config.toml
num_hidden_layers = 8
hidden_size = 192
num_attention_heads = 6
num_key_value_heads = 6
head_dim = 32
intermediate_size = 1152
vocab_size = 1066
hidden_act = "gelu"
norm = "layernorm"
norm_place = "pre"
norm_eps = 1e-05
positions = "learned"
qk_norm = false
attn_scale = 0.177
bias = "none"
tie_word_embeddings = true
parallel_block = false
extras = ["capped logits"]
init = "trunc"
init_std_qkv = 0.0339
init_std_o = 0.00846
init_std_up = 0.0339
init_std_down = 0.00346
optimizer = "muon"
learning_rate = 0.00649
lr_mult_qkv = 0.4
lr_mult_o = 3.0
beta1 = 0.9
lr_head = 0.0188
max_grad_norm = 2.0
warmup_steps = 200
schedule = "wsd"
decay_fraction = 0.709
decay_shape = "linear"
final_lr_fraction = 0.0
batch_tokens = 32768
max_seq_len = 1024
doc_mask = true
train_tokens = 200400000
max_steps = 6116
dataset = "wikipedia_en"
Each number is 500 + 25 x the weight over the matrix's rms, rounded and kept within 0 to 999. Layers, rows and columns count from 0. Numbers have three digits each.

# layer 2 attention key, 192x192, rms 0.0257, rows 16-31, columns 0-191
537495480506500496468481520573469454498499500560560492527524466478503519540477491475512457529485498574523495473561467522421488551490489542532489535430498486523533444557453516530485521446520522496525536484572506520505449478499566481496488473515466506542537538485467479476510510474389515511444486462497566485525487465528473506475488495490501562490479459469526492520554492507488545527545495485486498526541543462541448454489482531458440538461524537525524547483496535432422474473516467474503529474508450508508491520499551527460474595555471490476449540480565521509478462560454479455
491468531471522514528505513533455486510484470542428503482475485473457550546577472509477471561520514579465511522476498514481524467513516547468484453542527512512447507512453483540491391512522509506517515497512557517533510459486490482496489515557552474499490492543455498548515461510500469520486543465487551474447483470516458554469491517509485532512540501582497489512543506531484498524524520478477480478482468492531474525527504468497501521458492488549498490493503522530471483523406482524495520494500505510544490532534481511481525495503500489537494495564481482519489531490493486460
492477512500487511549482488484479502534449466445554460522511499522528523521498500445515516457492538520517481505490520540508481481545534489419499534444499482520499460524506488534505501548503486503486481496481500433474458470498566523484536502531506517479504546538559502488470474538483499508537486539525464405491499493509497450505509484512499464501428496518508502415501457564442546498495503511522504518488494455443492498509487467495519507505541532477539459478500487482532512549547471471538500450493475502524503544505496486432587524498495483478502502556516436502527564521501484544
567503563510499473485459470496512467468540511540467583476510499447496444474522499492491592461535521457508544480453433434550503530473523436502516475556495529497469530459511505471495461486410444545493500433438474493490566535506504475501500482520461472466545438504508448512551469482531473499534514530525407521466516530488480515510543543514473542549548540485524539495420509440556536454488533488443488486482462482411485582488516537514531490528529515525512496535522557523562526479500538505452423466511601481507535476466559459453496471581483564531518516514472512506535512507512475505
467441493522505482496570534499469515512552506502506469472492473540495486505535483512520519481525508490431503533405498499530509529495498481468494507535485504499487474460506506511520506472511507494528460531501493475460521500476470538500457519455535507545542526498492457571526478511550497523537499495485416520493472535477498465492506510471446460534529476545495515498479535479571478523521496483488510499470489459482559551486505496447500534543490480520463507518532523557539550465508507469498510530525538544490479483516488527494501422531537497496495458488509506483512508504530538525
570495447497550507466441508512484565531545519514523478470493493464537512462509437479524543496543553508481568535448436483505537505484516524467443495501495501507458473503527449533501424501489492506531517494529501479545459496479483479492490481504465536467478514532500489511486473502575446465523508465453442528474501527506464476477517461498534447527568524444481482485462474525575484459475433472496457529444448543496532481517514510382495499491505567510508513547509498615562486509522480519492454524494557525481542475523471491469483463537477497513572531559469508535528456533517537469
508480494490549468511437450501506496500525468490480537517508471444499496512483489497490506586477492511493499459554445480492481492466555559451454512502506488472509475485465486544528496471493490516483557485526497507544513549551519477511537518503540556503483488508495468485543508471530493485520512463471498507449510511501469549550453502477576477514471514466484480511507506541514540492463499447487491547458465494504480484534494551490475510449472557506511524565468507500491480497517448477471496518487508490509544506484522478517495521509504573505519487521445478546508475512517545495
501492494464499477518528514483498519479523463501463483502572474501540544520562474510468385536438481512515488504499529512476517475477481536517492494506484525460466503548468480454457566487542494502475523454567572576486505539533517517559509555505518527432543495458436476519519453498510471510467553460562510491468508506505483507520463442479475540521468511473539512473474535467477539528445508524496496520488456497501485506511547426486483507506466495470475545499426522484452504504468534437462452507510509555498494496477540484488555533504524545419481486494471544430541505527486545537
503467533517514486540516461521478494515470485456517504439519492443482517568539519459505539519517454453468463515492494437501505496489478535457460489493481481502570496498439517529497461529469475512521499482449460433502477493529481498542548476493439517469468490559473504485510513513561503512495517538521529549483513453454540529505493571453514452488496559500444493519507512553502525493571501417525477534490488471521499523493487509510479528513511511525525494472518495485483479490504446493514507507483518500514524533510519518443453568497454509530500492507477521509485483471539512484
537493494464516519521500538540505483482469467484535540487490538514465538515491525471511501479566513546477535557492528525463490510481513497492494493490515494481489547476525483491482463530502515466513489545482518417554496462465502548510473494524524476514473482513494538488500504548477562492470521507491497505459462526513493516504535470477502459494466496514465484493505486588532445498496439517475521462502506460507456553514488509457500462480541484551505453460536500461544515520513508587498535446459504492480460491485483544487498492484425507534496563524492509486492515551530480466
501566511491458510513517466466492498491481513443460494495530505517494501523508461542480537471494523486524587514491513484472513529514504482498500494494502502538548579475494507491498490537541470495486484571464510475480460485432507581502557483473499479484531501532541536512437422521551493515495522581528513437484554495540484487533534456469469508491484544585513455487437479489503433542511447511498514489523527466471512508504533483530490493551454435467495422469516503445472506469502487555523544454471557476430439488536552493480493527491503475505499513471577484534485532513517475511
485499528502459510484497534478536514521493501502503517450510488498519498508509586493527493526489493466510498505527501546501526469499522564478477523488459535515466495483532513506497497521502546509505490502506505493478478478498464499482444485480518526484543531460506510490530469495457423444544511514466476519512500470552486565484493498476500510554493462514486477547454465501496506466479525483495452481485477482485533508526519419482516540536490507497453438485475492520467514504545514449483475497439505498479554493519530499484483497494521525503553440500462485459496533490550550513
539475450550498479541484500509502523441513469528560531499504513475465566516471523516536472494470512485547499508504554514485492522467528475472493485496489475482508529488566476527471539519448528525520486513478485480452528457472518451559549492527472497451442507468415504452542503567435573472454562454493516463453504424517521551511435526470470513515502487564473499458489532478503499531519495521499461491473470507533463450521494521506579536465512512496506510507473457525444502516500444506480512429505496467557481485520435498480479466440491515503498486526450529484505505514480463560
487548454526521498515496504479533507455526517496462525495497509537531517520462496514511528535517510483530441472502534550491525472528481508503547509522517504504556526496545484514501469511496507498494494512523488516492462526472480516488534493506476501516497507446538494523444553504498511493401488491469493514494489523515539496525512475546465461462506527511506490467522500478455458473525456518522495477505565478528513489514499490509516476462497468496450547514454489488449500517484519535534506538502495544478499477489507531501522504466517436507452459487526555512512489505499500472
579441479515451496510505502514493505556482501438489452540508497453510470509528554504464495490522430544506553548504487444483531456466463561492484534480531476462469551512534483483452499513439471470514435526503569486550533539527477477538459524480506455498507471519463522468505501532529509458501546510477534513480524467477458489506470488455474492499508527492453562512495501522487510482514490510524450510483509462482502496496552538500503539541508477509491477468528449527473471531475508492465481481547475510469520468540562526484457460431508500478552550521433510505477486470508498466
462500504446570506469519485538504531498484533504497454481533507576492478507485473513518481428544472453496540548477542455509482539530502469484487510443493460478611494512525470504489521545500504481472486537491491473531481492487461483511560550504499536471509454467525515543447452520494538462522506526518503500491554492512478518502545462505484466487512559492511508563453522498500482580471528540507556491511470472469531444530493477503464447562490515478500461518538475476490505491535490480479524482502527450522495509494495513488488548487422454490469434534507522506512558497506463518
# layer 2 attention query, 192x192, rms 0.0228, rows 17-31, columns 0-191
477479474478538476495531524503467482491516460526496518485472471501464522515515486521540485551532468470468504575470454539483491535479501507519500463497475478462531520500471481539477470478497503492514523455456524483562504476533492444507475478496509478502552546465513515495451510484516537561491578470533500450439448555534487487490529477478451479486470502551502503486556552526512463462513502458474483458483449533523454516522549501461534464479517529469482627497483501521475529516476531506503526502546456556508514498522529538452580482514493511469508543552519501478521495525502523526
474456492537432479565432473438466443512542473447492471554529486493525495517511535504540548476516492484528436446490534569535477494512496483462520538535486485561506494488506504519529529499507480534487466547533474501496505477507534473478516535451502467490501513490467543529459526571489463578555529564521471483511483476491550493430474523550504500474456476497557498451565451536506503500497536497493496481443525553519484579492487504496527428515515510458556506510487529531512529517520536457500490479473517523473525545484507488517519471528519520497513476505448437495503477525511501553
489554480534538510532574506507491514498463516531477546456536473443439495466477489483475448515565508466505477481479508448452433515459500497508541472570514565480436529484585458509490542563471440529495518465484543508507491531523545454476623522573543492522549524482444444532506530436550470468446539535492429492501516526611502532501575541524530501512498426404460476483465579474485522459583463504433533542565512433461479494514571567484554503534490536486542564546468520484532488527511448477465450449519528492511526452486543469446453540489475577459566425453555541508535491493528481502
483541485447541489575441533489548531517528533449504521503527519510525463515523481519514494484486467519490456507534493510505479524495459544505489475518478507462440458512506476537526540489491461522518473465452450495470456567492521571525507510487512477482511492524505534519505417421481444561480509498496488527480436433555501522466475522492553504503519502504486530449440576492487525461431523495486522490507487480475546519557459501445456492508521500447454527493499477501538515508556537445481474435557496507486570506467568529493466500496500497488496452526483558503453450560490483545
534513449500543467593451455471472532485551534509511550470544479520542514498500489514480453546493507478515481488500491513447472513458525476466466494477454478481432498463537468489491526490487453504529505456487535494492484502514513485484522496504480440491481574468435540478503532477500500496463449517569505459474495453478440488517475497483522523567497479498571402465531485545545464441520514461517531538492531542544497491476534523453498474526524492419539605579451515522435534511527525474489441472438506556515566533506552512436476504498426535531515498520472576512486461562480523520
489516491479504484494558500536529505469447530581478473457502529485457579509544492475481462486426444534497527488469518498504466548458529506436464521476498506485511518535526436474452507509537535511497557513498582543548512498475523485529509438553485445513514524464497510447477501512458505503487464476512563479531545515531463505500529500534491476433469508489494488494473524559462504477508439512540498551512475524497463507504534550471489524472455488518556493550486504504451527522479439500426456480460517498515482496524505538495513503478482561529495512485502533495498485484518503500
506499484491487477444571474516505507496470470563454543481421534470443491522490489491480475476513510523548580538450476511483547500483505502521471528520538445546497488524529482545437487505551512477483539491555586461483490540537460492508458474572522506517523492413514577552508516482462453457475530512567505537419537557557451529487474470472487477461499520508555544524405477488482476494436480483461470481471509546477466451465545483462489400485483466520495516545547484476521477515449480485513485478596481559467465521506497524498533497471535488479549503507492552569489511521509587489
460493485480424465516526490493483483476518454507454517488542491453487538557514520505535567479488505516525476483555512514517495479494505451432532464532478485496511545498432482456531534534566498540468516461466507490477520511520512451540523465504471503504456564501482523411521552504488471537486490566520486488472470497507507501488519524503522517437482484470541441503553475560496530460548546512524542535500461515515506504499519514530458523455558498493590565527468500522546499525504491471570453525446493507505471475489530492482556487486424498510541471469506487561510445484459511495
529535493512521492497457531484540495523516468456526507503527491486551537473502488508521458480458475462476474482496470521517479539507559474508495505483526550517555523531456493491483468519463541446513540505497501484530543484484525564496479528498513481533504419532480464505541481541482507529449477512467488472509477512518485429503521496510477547487483508511567495453504547524501484534491475520493490492524481434497484548499512484513481502536479506439502531508476532489499547467444519585474559551463538512483528479518518514486516496513460464530512526510512527484454458450526434484
528484514499446479500441526370490465509554493416534524502595510483518484499478477517545518494560513501461454500542496478539485420470469508518522486498453502526520511461452530516536500518545475519462508510551438482472539521495490526485491575416507520471478471489543580471558535530571508505483475500466478516439446514495540502465510487538496470526497552499530502499504453474492480514484469480477488522512538448491556516531462528488489496525504443501461503485565510484529455528508508481512507548486572532476526448528531498477562479497463515480547448473489490523495500508478488499
487473481564460574531508482470535526476500500492460484438531527501463526527454517524525446478528560500517510481466470439522544450536514466497438575469502512495499518477505490498537538447503519493508537528539582455467499516523527511503479520481509539468501518497500536451504475516510477531510488501528484486508531533498526483476509457514447495522481461457486448462458470573485529474500502488500561549529527490477497478455581500544518480438478493495477446561544444429519517523484509542481514506446545498491506515519477450522512486523546517506551476485521498480453506513478477505
495545495485513494518535490476522554502486559491503493507462489527468593480427479486550547429459512505524524521494539557528514533510525469489472566553554463455543491522620513538499455531535558471501542516492484497453480504494492497412453548498490489539530444530506507471442494465494445513397512477467520473485527462590514517502515470462400478523485423495497450399511486495521523505482525532479447475479509465482462492519480474541584526522472530481505497440556523513493525407444476593522490499504484493516479533547460566483451444490554468544494534501471479478539455520494512481
526493470519493497494472522519471497526506490475523490483490542498540507465508508458489523508485547466482486503461510490500489494528508546526502510459509478496543511468422519490512455540507500474485476547521465473503482519452468575498487489508513549478492496601489464548487557492492490464521484453468473507478503443450525508425518453489495504537489526507540533523433483463454525478477527495556499525432530510485515486535464499479490487518522520518478495488509495515487407506504494533536566526523489497505540460524511467515506528501495485536470521502440498523544555454482505485
515482513524535496491514445497480489483495547488518512495550444473517485532465510540514487491523500510524492523477537509498584450479526450463477501500502501517465483490524504507488440507503513524514504497455537513501464559468581446494452543508502515516547475508504474456512511468579460498441532529511516521502546549540503519568484478489397514528522458541573501491535500523529540526521549485511545542494503453537489538481522468537557533463513525459481443505431433484547530483488495503461444469479516529497481489502453545459530497490508446489567516445513565470463500507464538470
460512492524546547489499542487531523516463490488538473516503531507502533507424463459460470423490574513498474470522478492486490457455468490519496555501475456500493471497505490506482448531553526444497503535491488492455521563560474547486537551555528502518422466478531513522519475521437505440537446469458491543551445512497557458495601550499507516509514559418534512555494517505494486508476488546512451541564537516498527525457484543479448550491443516480521457498487487492496510574480454462452480564506550425504518495533486496496507495478482510491553522489540492490505511466488530460
# layer 2 attention value, 192x192, rms 0.0239, rows 0-20, columns 0-191
497517488517514490515472472512494530502508447519517541472534469524495440491497504495516465473519517531539449499487538430493457465484458493512520510496494506498492498472500508418468481475490500505464512531532503517486536507496559514460471478524554501521469489550485494483524528492446490490529526493506460516487503503497511519483487493545496519490495485471541488518481509509519493498471480499519516491487494509497482505489522515478489553524504532476491518529502443466564532502510456506531500478507482499478480485463470501508490505481494483507556500499520493524486500524479529500
496459466517518494515487519477506524540516517487468500473477540535506490483506485478532500496484495475499543510483460491501495525486502489521551496494493482538496535487503499496529522488475449534484510489502468485507496514455463512532546517519472507486485509526560495545503509510487472493552470466534557474516481515479476494486456497443501482502492508489494455483491463471520503492486494483454495534522512500499516489511478472517511504506510459529514464495560571461500487501473443543494475556475529494520482464515510530491514513518484462508491479507546498546508490511461524501
502504531523526529495511505493511479495518504520500489499539529508492533492508482520551458513499511489468486488489521484480524512486519458530469435443496478502470501511491493544492540460486499507512486508486536549516496493456555457477483494471513489499540531461477503503501493508548500480489524529502527453478500483513530531488488512489496514475481520504508530471508526495511508517526519535538525495494510488527449525481498473459514524489519530471531521482467482532514521459495495503485562494549441481487517457473519456456472520500467485505496474536462529478557474506471465497
497517465516497502480490515478510480461502479496489496515527511506526503493501492507465475528498532510502541493521500488506529481474512555499472499515480528501519482532515482535484498516491503510553501494507511532501454510481474442468494488504505520477491502495426532477512526507527521491497569473509512493477509482471506511475496534487511515523485507509455486517535500519478521466478525464513513453490511498549491492514535475499495514509505493478492506488486479491507508520488483493503545525533484505514541483497513491513490506460473477493541482532491531503500492530498463555
483470511506466492472540508491519502538502501478520479500457519516495493512458508522432541472475490513507515482530487519462551491515502512488500487499492496504505532513496487494506494525516530501542504484480471448516476504494479506449491509511438477506521518486462519565490502479486487523492499480520535477489482533522509478551509476443478524481496546467463510488508504507514519491536483505504493558503511519513508497499516511500496487492517488509521439514525497515494466496480469552492502542500539532478465437496471531503511518459534477512472538474482491512488490487503513493
532492477487458507503486511540481479516473502526451537533552499517500477512499495529464482499540507545495473454521457535526448504524498483460537458515482474484504483517483525493478442513524524483484494490477503531495461513531471517497477494463476471476532512449494488502522511530533522480481484483470499497521511517449499530498509516490538557470533489513506509471500474520494506502508479485460495445482496552512544486488528490473489500470463480472506484520469468526498477483508514498510481475475524472546501491502512512541489510471536519451547455478506475464508504513498515559
478508532488497497508486498503461517525500483515507481508514489532501463489530504502552507503537452473504527520508507499514489530508484478472483496473504502485494511497494510459476449507487546503510486500486509498479453471504463457549509496509517494522512492482542536473475498487485506510516529534423502507506557490479497495526525517475480466528500497543546524544504534478483466458495528484493481509497499476514493477526485475507491499503498516530542484535504483488521498465522503473496503529530456457506491495483511495527475495486493491531489507531459495503483514511502516509
501540506495510514429469493507503519492524479528473527515511472489507521505526462486490500492502498510498507496492474521498503515517518501516558460499524530514498479498444493483520483452530494525508509483521488516515484470425493466532527532522533546498511533493503507539456472490528498462482477506476499523471462461515487509499509485526492487516520516541529498477495495495496468504474556505492472494524515536520505449506471540513504494501505537483520568500496541483498478491493548518510449460498491503504498517490545478535526487516517498488436504497514519496486479517477503491
509508500481525555506526515556495510545545498496473482480482498488509541497481484475474493478470463496525509514525482518444533494490497535492503474493524497478513538481528499482565479499515505513486489517498497514537533471489478451474500523500482520507483530534504502512515503484534503502483503522516505448519463526463484487478528480482521476490463546521485499500502493517515541537461521487484523477526493482520460516543478489500519481545482477457507480513521509479521494523482540550500493481529472518494518485519432519496492522483474505496474512549528521511520490506499492480
507507522501480461458505507515461514484497490500500498494528507502502517532527553463501476493473482529502480473500482528462493525469490481475468498506507514488510467502544491498499476473462520490506532504491503520490422496484470475482488506481500545469520507471532502533554444502495523526413508522547518505503491512533516504555479494499470502483492509509499553515518498471508497489536504533485469474500511494495493539463471507505515498468492495508515493490550481531444526489514495445490495490492501554521536515488455516515508517443506466509436531469502490553471485474504506525
464479526478523521464455462504514504494536517457498489510506487515521475505471511487422513506514524535509476505514489480515479506516451534516492495495544534502524510498515491531505502503456503434475490481458494544517465499460482506454504563480513504495459514492518519522465507504480495488461507544499485473516499525547487467515493491475482508485477501504534458513491492514481488535520497500524476494530515547510503529482497466501491472478496472484509472520497570461522529507487524495492509491503510505543500510481502489526494539487535508509478519509458569497511474481503492445
522499507531516516524455491479491527511481466534525528512509499486485462527521509460528546505504499476495504501520498489549471490540469513516524495495497512509501477517456548447463503498521493542495520522523458484491525522517513534497522476495519492491516482480515503504486479492511480478443512514481495486469505527493505504466428522508511536502484479464549498493477476482477527500513430481518535487462525484477502494502527515498490489501525571463478519491484504510490479470537527525504485531502534494425498488520538488486507538513468511495533504528503532490490485528496486475
497522504531524509539505484525498505542515492485514520468441491517508498486472511495455509495451493448505492491484523489505542485531504488519453522454509502525485522525490501505491486505537519483534529505513486485536520504520506488457471504503499490523477490506515479507509523482456506490490507511492510475494445508543499507465543481533507480526522482476443512525478502519494538449509501495526541523478527518507467527492513491524496507537488508515481492466485531516554528482454504515525483503512469494488510470530508500471506518474518493544529514468494490451484488492475534450
462523473528473506551496502505545506505465538518509529526560495463487526494504470510513495521540474484521530498501495489537440519496521452495498524536453517490511476511463509469515529504515477515483482485493499464484465491487534501521471512513512506503543506497479484504498486541539492496436446500512518505484513485457479475488505541538527510488524520463517520491487473495485484525518480503495499501474506506505466456511516503483487481462470465497503518490508513526456487467490492493515529519472527488467523520522498492535471524478465459505519507495525464507514488467496498531
437565490463516487491483495531488466475473560512559519500534498500498469497524476514508508487551533517485424524480473497478485513504495497520516508496489524509532506478532457523474497513504493475536509511430520431440510492526495526495499483510477555513492526505533487515440487520494473528501463525514485493497441505533485521510517499521507502490526501523513469494481480462543458514502529514509537497527523497524518503494498522475497464515531498497486483504540551513511522496496452495538506500492508529486503489468539475557508496514491473521511535490526499489440524530463493507
499499531512518489519491516510503467524504457541535469504498455490462512493510530521548493511505477480480499475508541511520502464530506484486450532556513465482449499499460534500486493496554487511493507553511483514509515475479564487478480459529507497554496485445500483504502528508525527433529469509512491520470480527477499522460482561502481472506498518450486537458398513477492564487490518527523511491506476507515496504542522496518476561474492498513494492497457450511518463485563452473494492498507466518488520549508428474465502501521515512540591494520500506481495499462494514531
482496500497490487491486497499483513486505482487513515518511498488527483479479499507495457514503502509539500494521498505539460527517482502497515490444514507516479511493485486476483493482527478497486481490545503556508440474493445507503462499542519520530509469543515526482527511465487463508508517499503487476493537500492523502568496508471542472547527477510538451528528531500492459488497492479505522471512514484470505487500451493518491511484475509510506540516558512489501511505507520507513477509501466486502498496523539543543461488515466517507488506464512503486492490483473532500
487545519503492513462525468514518450511514483502501531469441489501505455477502493503430543491487522507499492562508455540492524540564484497519514502522534554501541512479474506507505518455516478468505491472497534497462507463496421501528502514505508536516503471499513484536454483450472495481518536520454493510544504495527521481514492464511542476499493517511476490503534535468523505524532518492508498485495514507486523495550503486487449454554528544511495465478492547482480525546526488501488528500515499505496459533515500529495442467527467507518450513484512527487502535435482491432
479468511538472475508497481472472478513480539481488514507484516461517532481505527503506475490496523544498485488520527506479484512521514504473484520509451461477519476510538514477505486508490492479572504496535487508508527493519498498454487525478442449469520467485537513570498475537469537498553494490491516528486528530490498477490513547520478517501490514505439535479532493509494525533512505506534466487531505521465456502470521540524499485494509485523487540537466494470484506494519542533493508501531539483487484449514516496465530507489541518476531522537506491491488441533494500496
478518473509491510488517557531530480505497498482528501470499502465509528496446507551448508492487503464513541515463518473549543528461525528460499521512542454485519496487488488489488502521545508494549488532524520495512471499545459502500480464502497528498524521493476465509494497453484457511532501514495539491509503476486503505521526534507529480501504462498492526488543508520502500532508484478497560501479490491481493454496504485531501502510506474499514509512507495487502495444529468493463484532515503541453527501490505516484511501568472480486492528534492529461478439507500538530
519496510503512509494470513502500500485531492513456530481568513503498489480486509558521539460478515510563499545515521495457522493536467510489491508480489498557475477475493476539497479457522508484555508498507515470564502465508487482457529481519513507464494526522490504568524503497490469459488528508515524458474463546540534496500488501465501530498510455515463518513494546494526486536489504500472497483511501505489501507463473478518449516515493469521517501533539490515494490480462510477443470502487499523483482461495472480503515502483486497514527514490478508456516490536461506444
# layer 2 attention output (transposed), 192x192, rms 0.132, rows 0-20, columns 0-191
529514541504493471501518512524466487520518563484499459473488516505499526485502527520525466515509458495513504489478438559509507524479542520485529499487505508510507515542505500543476512531477485513540496461493496444521495519509465449550491515473450501491534511517511485532458479523497510495496494486484530472516480480519500497526516478442505499473498537484480463537502525492484511477523505486494482467491512518511512457507485480484562480504490519495517491483481512485482522477508544474492508512517440511498504494510482513482486507489508496533489540462542478514481514459547494487
475510495454487520469481523531540477471487488495514521521498480462515507540521512545481469501503490546502510504503546494508508518476508520485477496441487505481539481524524506553451475530497503498488508521487495507501460478550486503498472442482514537497476499499458496500530556482517489458446511532493487535482466518470523483493513485519495506512468494522500506517555527497489480518486521509539487487426469531512473536516478526486492500481532522471475466507503465512496515565518559464499508468491478527523544487499474495479499499540501498523477508532499467439527519518502480474
471506525529528435463498481482520474483451497474450504472488515519507461477460550571475532494509518511521524507500517544520491502520499515478516535555493498466542488485502493455504497547471467464513495504501499445489517491533457503505510515499536502507477462530461514478518488491471502523498488471491531522563503510527507510469487497486510512521520515494495470520459494497479505497506502539469511532524509517475542490489502538516484472506489456496477488525481516471483558472496513538501476547443547534489491493497496531528515474452538505494480491470489469539483517519506491493
505477543487500499516496481510485511502466548500490494466502498512469513506487502530537501485486495509496464491497500527492473501521513482488514486521497525481490508482502491441489494510480488488472494485506484470523557568520565528526499541491487490536539505514530520504462472494495457527486494491481503494496533547519509526505488501517527502518525487494525486465417519494508511491542486519480537547515534482478524439498520533497507503489467485509518506514508535480504497450511501508455455502479501497442495509471514508515512485488525518486493491465512472520481483480480483498
496509484454506479521487526481509476476491530497491537466570444478463519505504496481526487491529483491480478489523492460519477504460497486525511492531523483516502504502472492488482518478493458501516527500437521512512490513506517503521494482514527526536490492459513517474493484532519486513516570499455434504479493494500496502496510546522522450523504475496491473465551489530495541496452509486510485526520523490539438484525503500494475487526485499462517554515489466540517482519512523490499494469516478467497526487537504512527501504499508524495555494488503520544475477481485515505
480511512500475492533528514488467517468514475527524447498452503529492499476510461464556528489500496477491473481477518516463515463505483518512497542498502554482446510493522469483516507520476521539495486489541487502470519501463549500510516538532500509493516494523517516506477492515457484503503505485512512532496528507530496521490499485531479482533507498506523531507451475496501517467501493522489490460520533465454516490523528487499504507536457545549521535484510510472505491470504458473470489530507452494434468523520544510535484503496483462514489479482495545503465495490511506506
517516495522513479501506513480543504508513496493495511495509511487488529451486521457471513476484551494498488506476491518454521484507506533513469536512506488523512490496454512522497516487507482529478520557504509499486499534492526503480518517514503519472493504529491485480520492511505468495497443496563481483477453493511514501526498486531542533471521502503490474477461483513510489548508495495492520498499521516527528506466495498528460497521491484434486507513491500472478460519499482516480512493505510486502525494496494470483529506523519506452488490511518479496529494504507449507
486460466510458532499481480477475468512477512457531536504525514515500517491461507537509500489522510491490533507529508485518478507501530492512469526505522469501506484500501518521513509506477498458489490505503506486507537535499510522495479499459502513498469462500519518499556562514470477511496506523503500522506517512473537461502459510457494557500443457454539512511486495483470541490517494495475535525493472487481497550508500479493498504523499526520515469486487471494539531482499451511514570535465539498489503460486465492498518517490467497509489526506503484438510526461541478526
468507489482452484511472490476519505453480500484547538485585489542499462492516482489524514502487562517477508472491518465568478522496477455515502491500510503508498520463479493516466472465510486456486509486495487511540503543525499519518498464489498492544480499450491518491479536498495507502486495494471493502475497511497505491512482508488483545546490440494519484483542508523508505469513523477525502525483500529508528492485492509500504501497523468520498518492496516518479500508512501485518502521486492483501533497483548471514479500490519508512497498497489484534519480527518509488
505493434503508520518469475469550530474474501488505526504468518501511496441489429483421496489483577476485525496498468461497507494511465508522520505491512491512457483510500534530515523485540512511532505487461502478494526498527517544512526538515501469542497518519517503514478481470525490494545487483454496520481584459494480508442535486443514491502549501500491470510474488500470485540486515500488519510525528517495520450507470533475471494525521515533469511506480507526511464539500472504527465494526508487494505523495525469508485489487497500471511495516511512524536538518473494471
525527487517478523545477508483496478505489501541508560450486513524454472485486480503553503476502455467492518486471473483479511513468514430482500480532482480554451500521515492483504498491506492529531470480515491498505481518468482487524534444521503512563529480507503510478533544486528505535508506458495533506470512507501524498509479491527485523489505477516491475520476504453509537465518507505469510536474425469517524488495500564461497525513520493480529553488512466511456559502542479508525463487494514521504470520494493491498504443483471519489477508479520486501509509507522537556
500507527490495469465507510520511513544526526483517509488488509524512520493447509519511463515534467512492486529498498499483504512535555491508492519502491488526530480511521461517485504497466505468521510484502558488495467466495487492469467506517524543487454456521527470514527531483512506493511453496507511520516494491502476426480536499489526484490479558513481512529489526505524514487479493509486448494504472526503462488471472478518474513461458537500540478486549497484508566495449476517510541481521510539566481515497482525517482461475504473497488512457518542469469547482507462503
522507517444511494502506487487488521496535532477494545517550525481469494506496497528537433504524469515476445530533487470531475511467493482506545470546505504489521446517557485480507480507475493498491485455506502489505484516492520501527518483492507447527520504492503517502454467496517494514482506503475530468486522509520484463543474514481524499479489518526507454490537551486503499497512529501508464501468477494547502469508466538483513491452490520476513531526527519510497505528491495483473485491474489522535499528483472520485513459512490503473539494463549509557494490469485480546
479488485476487472451516508512454505452531497506507460492484473497512513489482474496528541482508518490473462495476507526472523487519509503512501479482528508504469483495510480512505473487496521491516525513506477506503556486507505518478496528518539464468496491504520476486511492487496497504541538515479490498526479524497509500483523488498475484533486529524529547471505464525498481472501499530495491515540508467453514514523499469521497511514489510535562513510485481495537529482467489504513502501527479510503504459523505538522493508486537497485498495465446528501470509514487530499
542441458545490518527518476492445512514543462477438527465503491475461503508474508495500483558493496473515550504492513475561519502484513493466476509477516473531482504515503530513497483485502496524508474537499497532540524480455488491528502507509525479533486471507532492540527539503505537512478581489516495481480513480490527492515500513472460471510464492497500541518551491493472488490509481487481472525477463517507481531543504550536455531469500530512433498496446472498514485473495522537514496485494476481530499464495419536478496494520492503509497503475484508546533512466544539480
552519515499505483468508458499513494501510568508520518538470536504495524517493508491480521512515436512489461496535477499475483465507500500525528520487498493445540498484512459525528515541480522498504492500549529497452510517536452508505494520509480438444491498518461504467489431523479514548471488493512511507522501477535477491491514447522514520489486531517503484536529488540503503487534510513544469482494504470459470539461506454503517467513475506509556504489491517521502519526435524495467513518486491471506478511496505533492495515530506480515500484480472492505494474474477517496
544490520500498497492504509520486514528493474473502475492498499486500535493489502490512493485484509510468493499478471506453498512459549532494489498529497481498476461525499509517486506498473490498508500498459492480505529559465524488518528519458490522512526519501482489533460513526506508490515465506500472465482490499497526497476500464503480509470493484494506476485470492497505544533528540491490485544510503529502548433492508514489513490509537514488498468494481493505542501504557492489515514499517500497474540462488478461488543512509512501494514527508527496503502507482550453509
509469440519488493534470494484490507517535471486501531529536487511529497512464504487551479507479490490491526487509515450531516500471533477484451505486501429530460477491551512491538511502493527504500447571506483503543468503440529519507486426487494490556481492505497475507537554547557490522490495498545497486470481469493488510483475507527494543518446466524491502491480478461515510459496482511489487521499466505543475509461481503473495503479512434473527499500519484507493476510488520554515529438476521515536547523503480422515536503494461479518536505543517498481528480508572522553
500558516468509521470514540491526501493500527508479484497536487537527478511508477490497522506479463480517493514479502482518507470495488500516501495492505530511497519522489495499529493498499493478457500469452512496490496474459471512515507529515495533497521518517486526485469511452485473515441524505485516516545534515503501508523487490476499468498537518502506453497503521528504493494502487492446538501477483505496508514534483458472511513521479510493505496495500535529494531485486504498489493501459515534517510538480527548502465509465483528515504483479484493504484497514466508458
455488507494519474518546473500510520507508481470494495516532488526532494538538516483541480512474454499485490510495510486518483489516487504495506502479471516520496492484541502505484487480481468480494530506482474525532527524490534504461520535525528467518459501516484508478476513510504531501517517518505525452515499493485504525449470475494456434490481537529507497490495507495477478469503523525486491532498509487519500527535515496526512495463511445529475480512501506494491485494500540527483509465454501473538496509495540493472474518473521484508509478492527497528516532479519480508
494517471520536469509477511499515524488474519508510522500451483549534463532486510496462451516499488444476478497469507489506495512490515527486531499454470523498523501529502523475460491503487462469479502490477517500524503489463501485525522477504510483532500473514549530512470511486489511547474498494500534487489553448457446515470489501514515511483508509471505477491470525529509501502525537523480523507484499514529520460504459520472517511483497510471480495495499522486497493497550464525533487480466541550526532517449493511477497499525553534496496510538544501558481459481540473492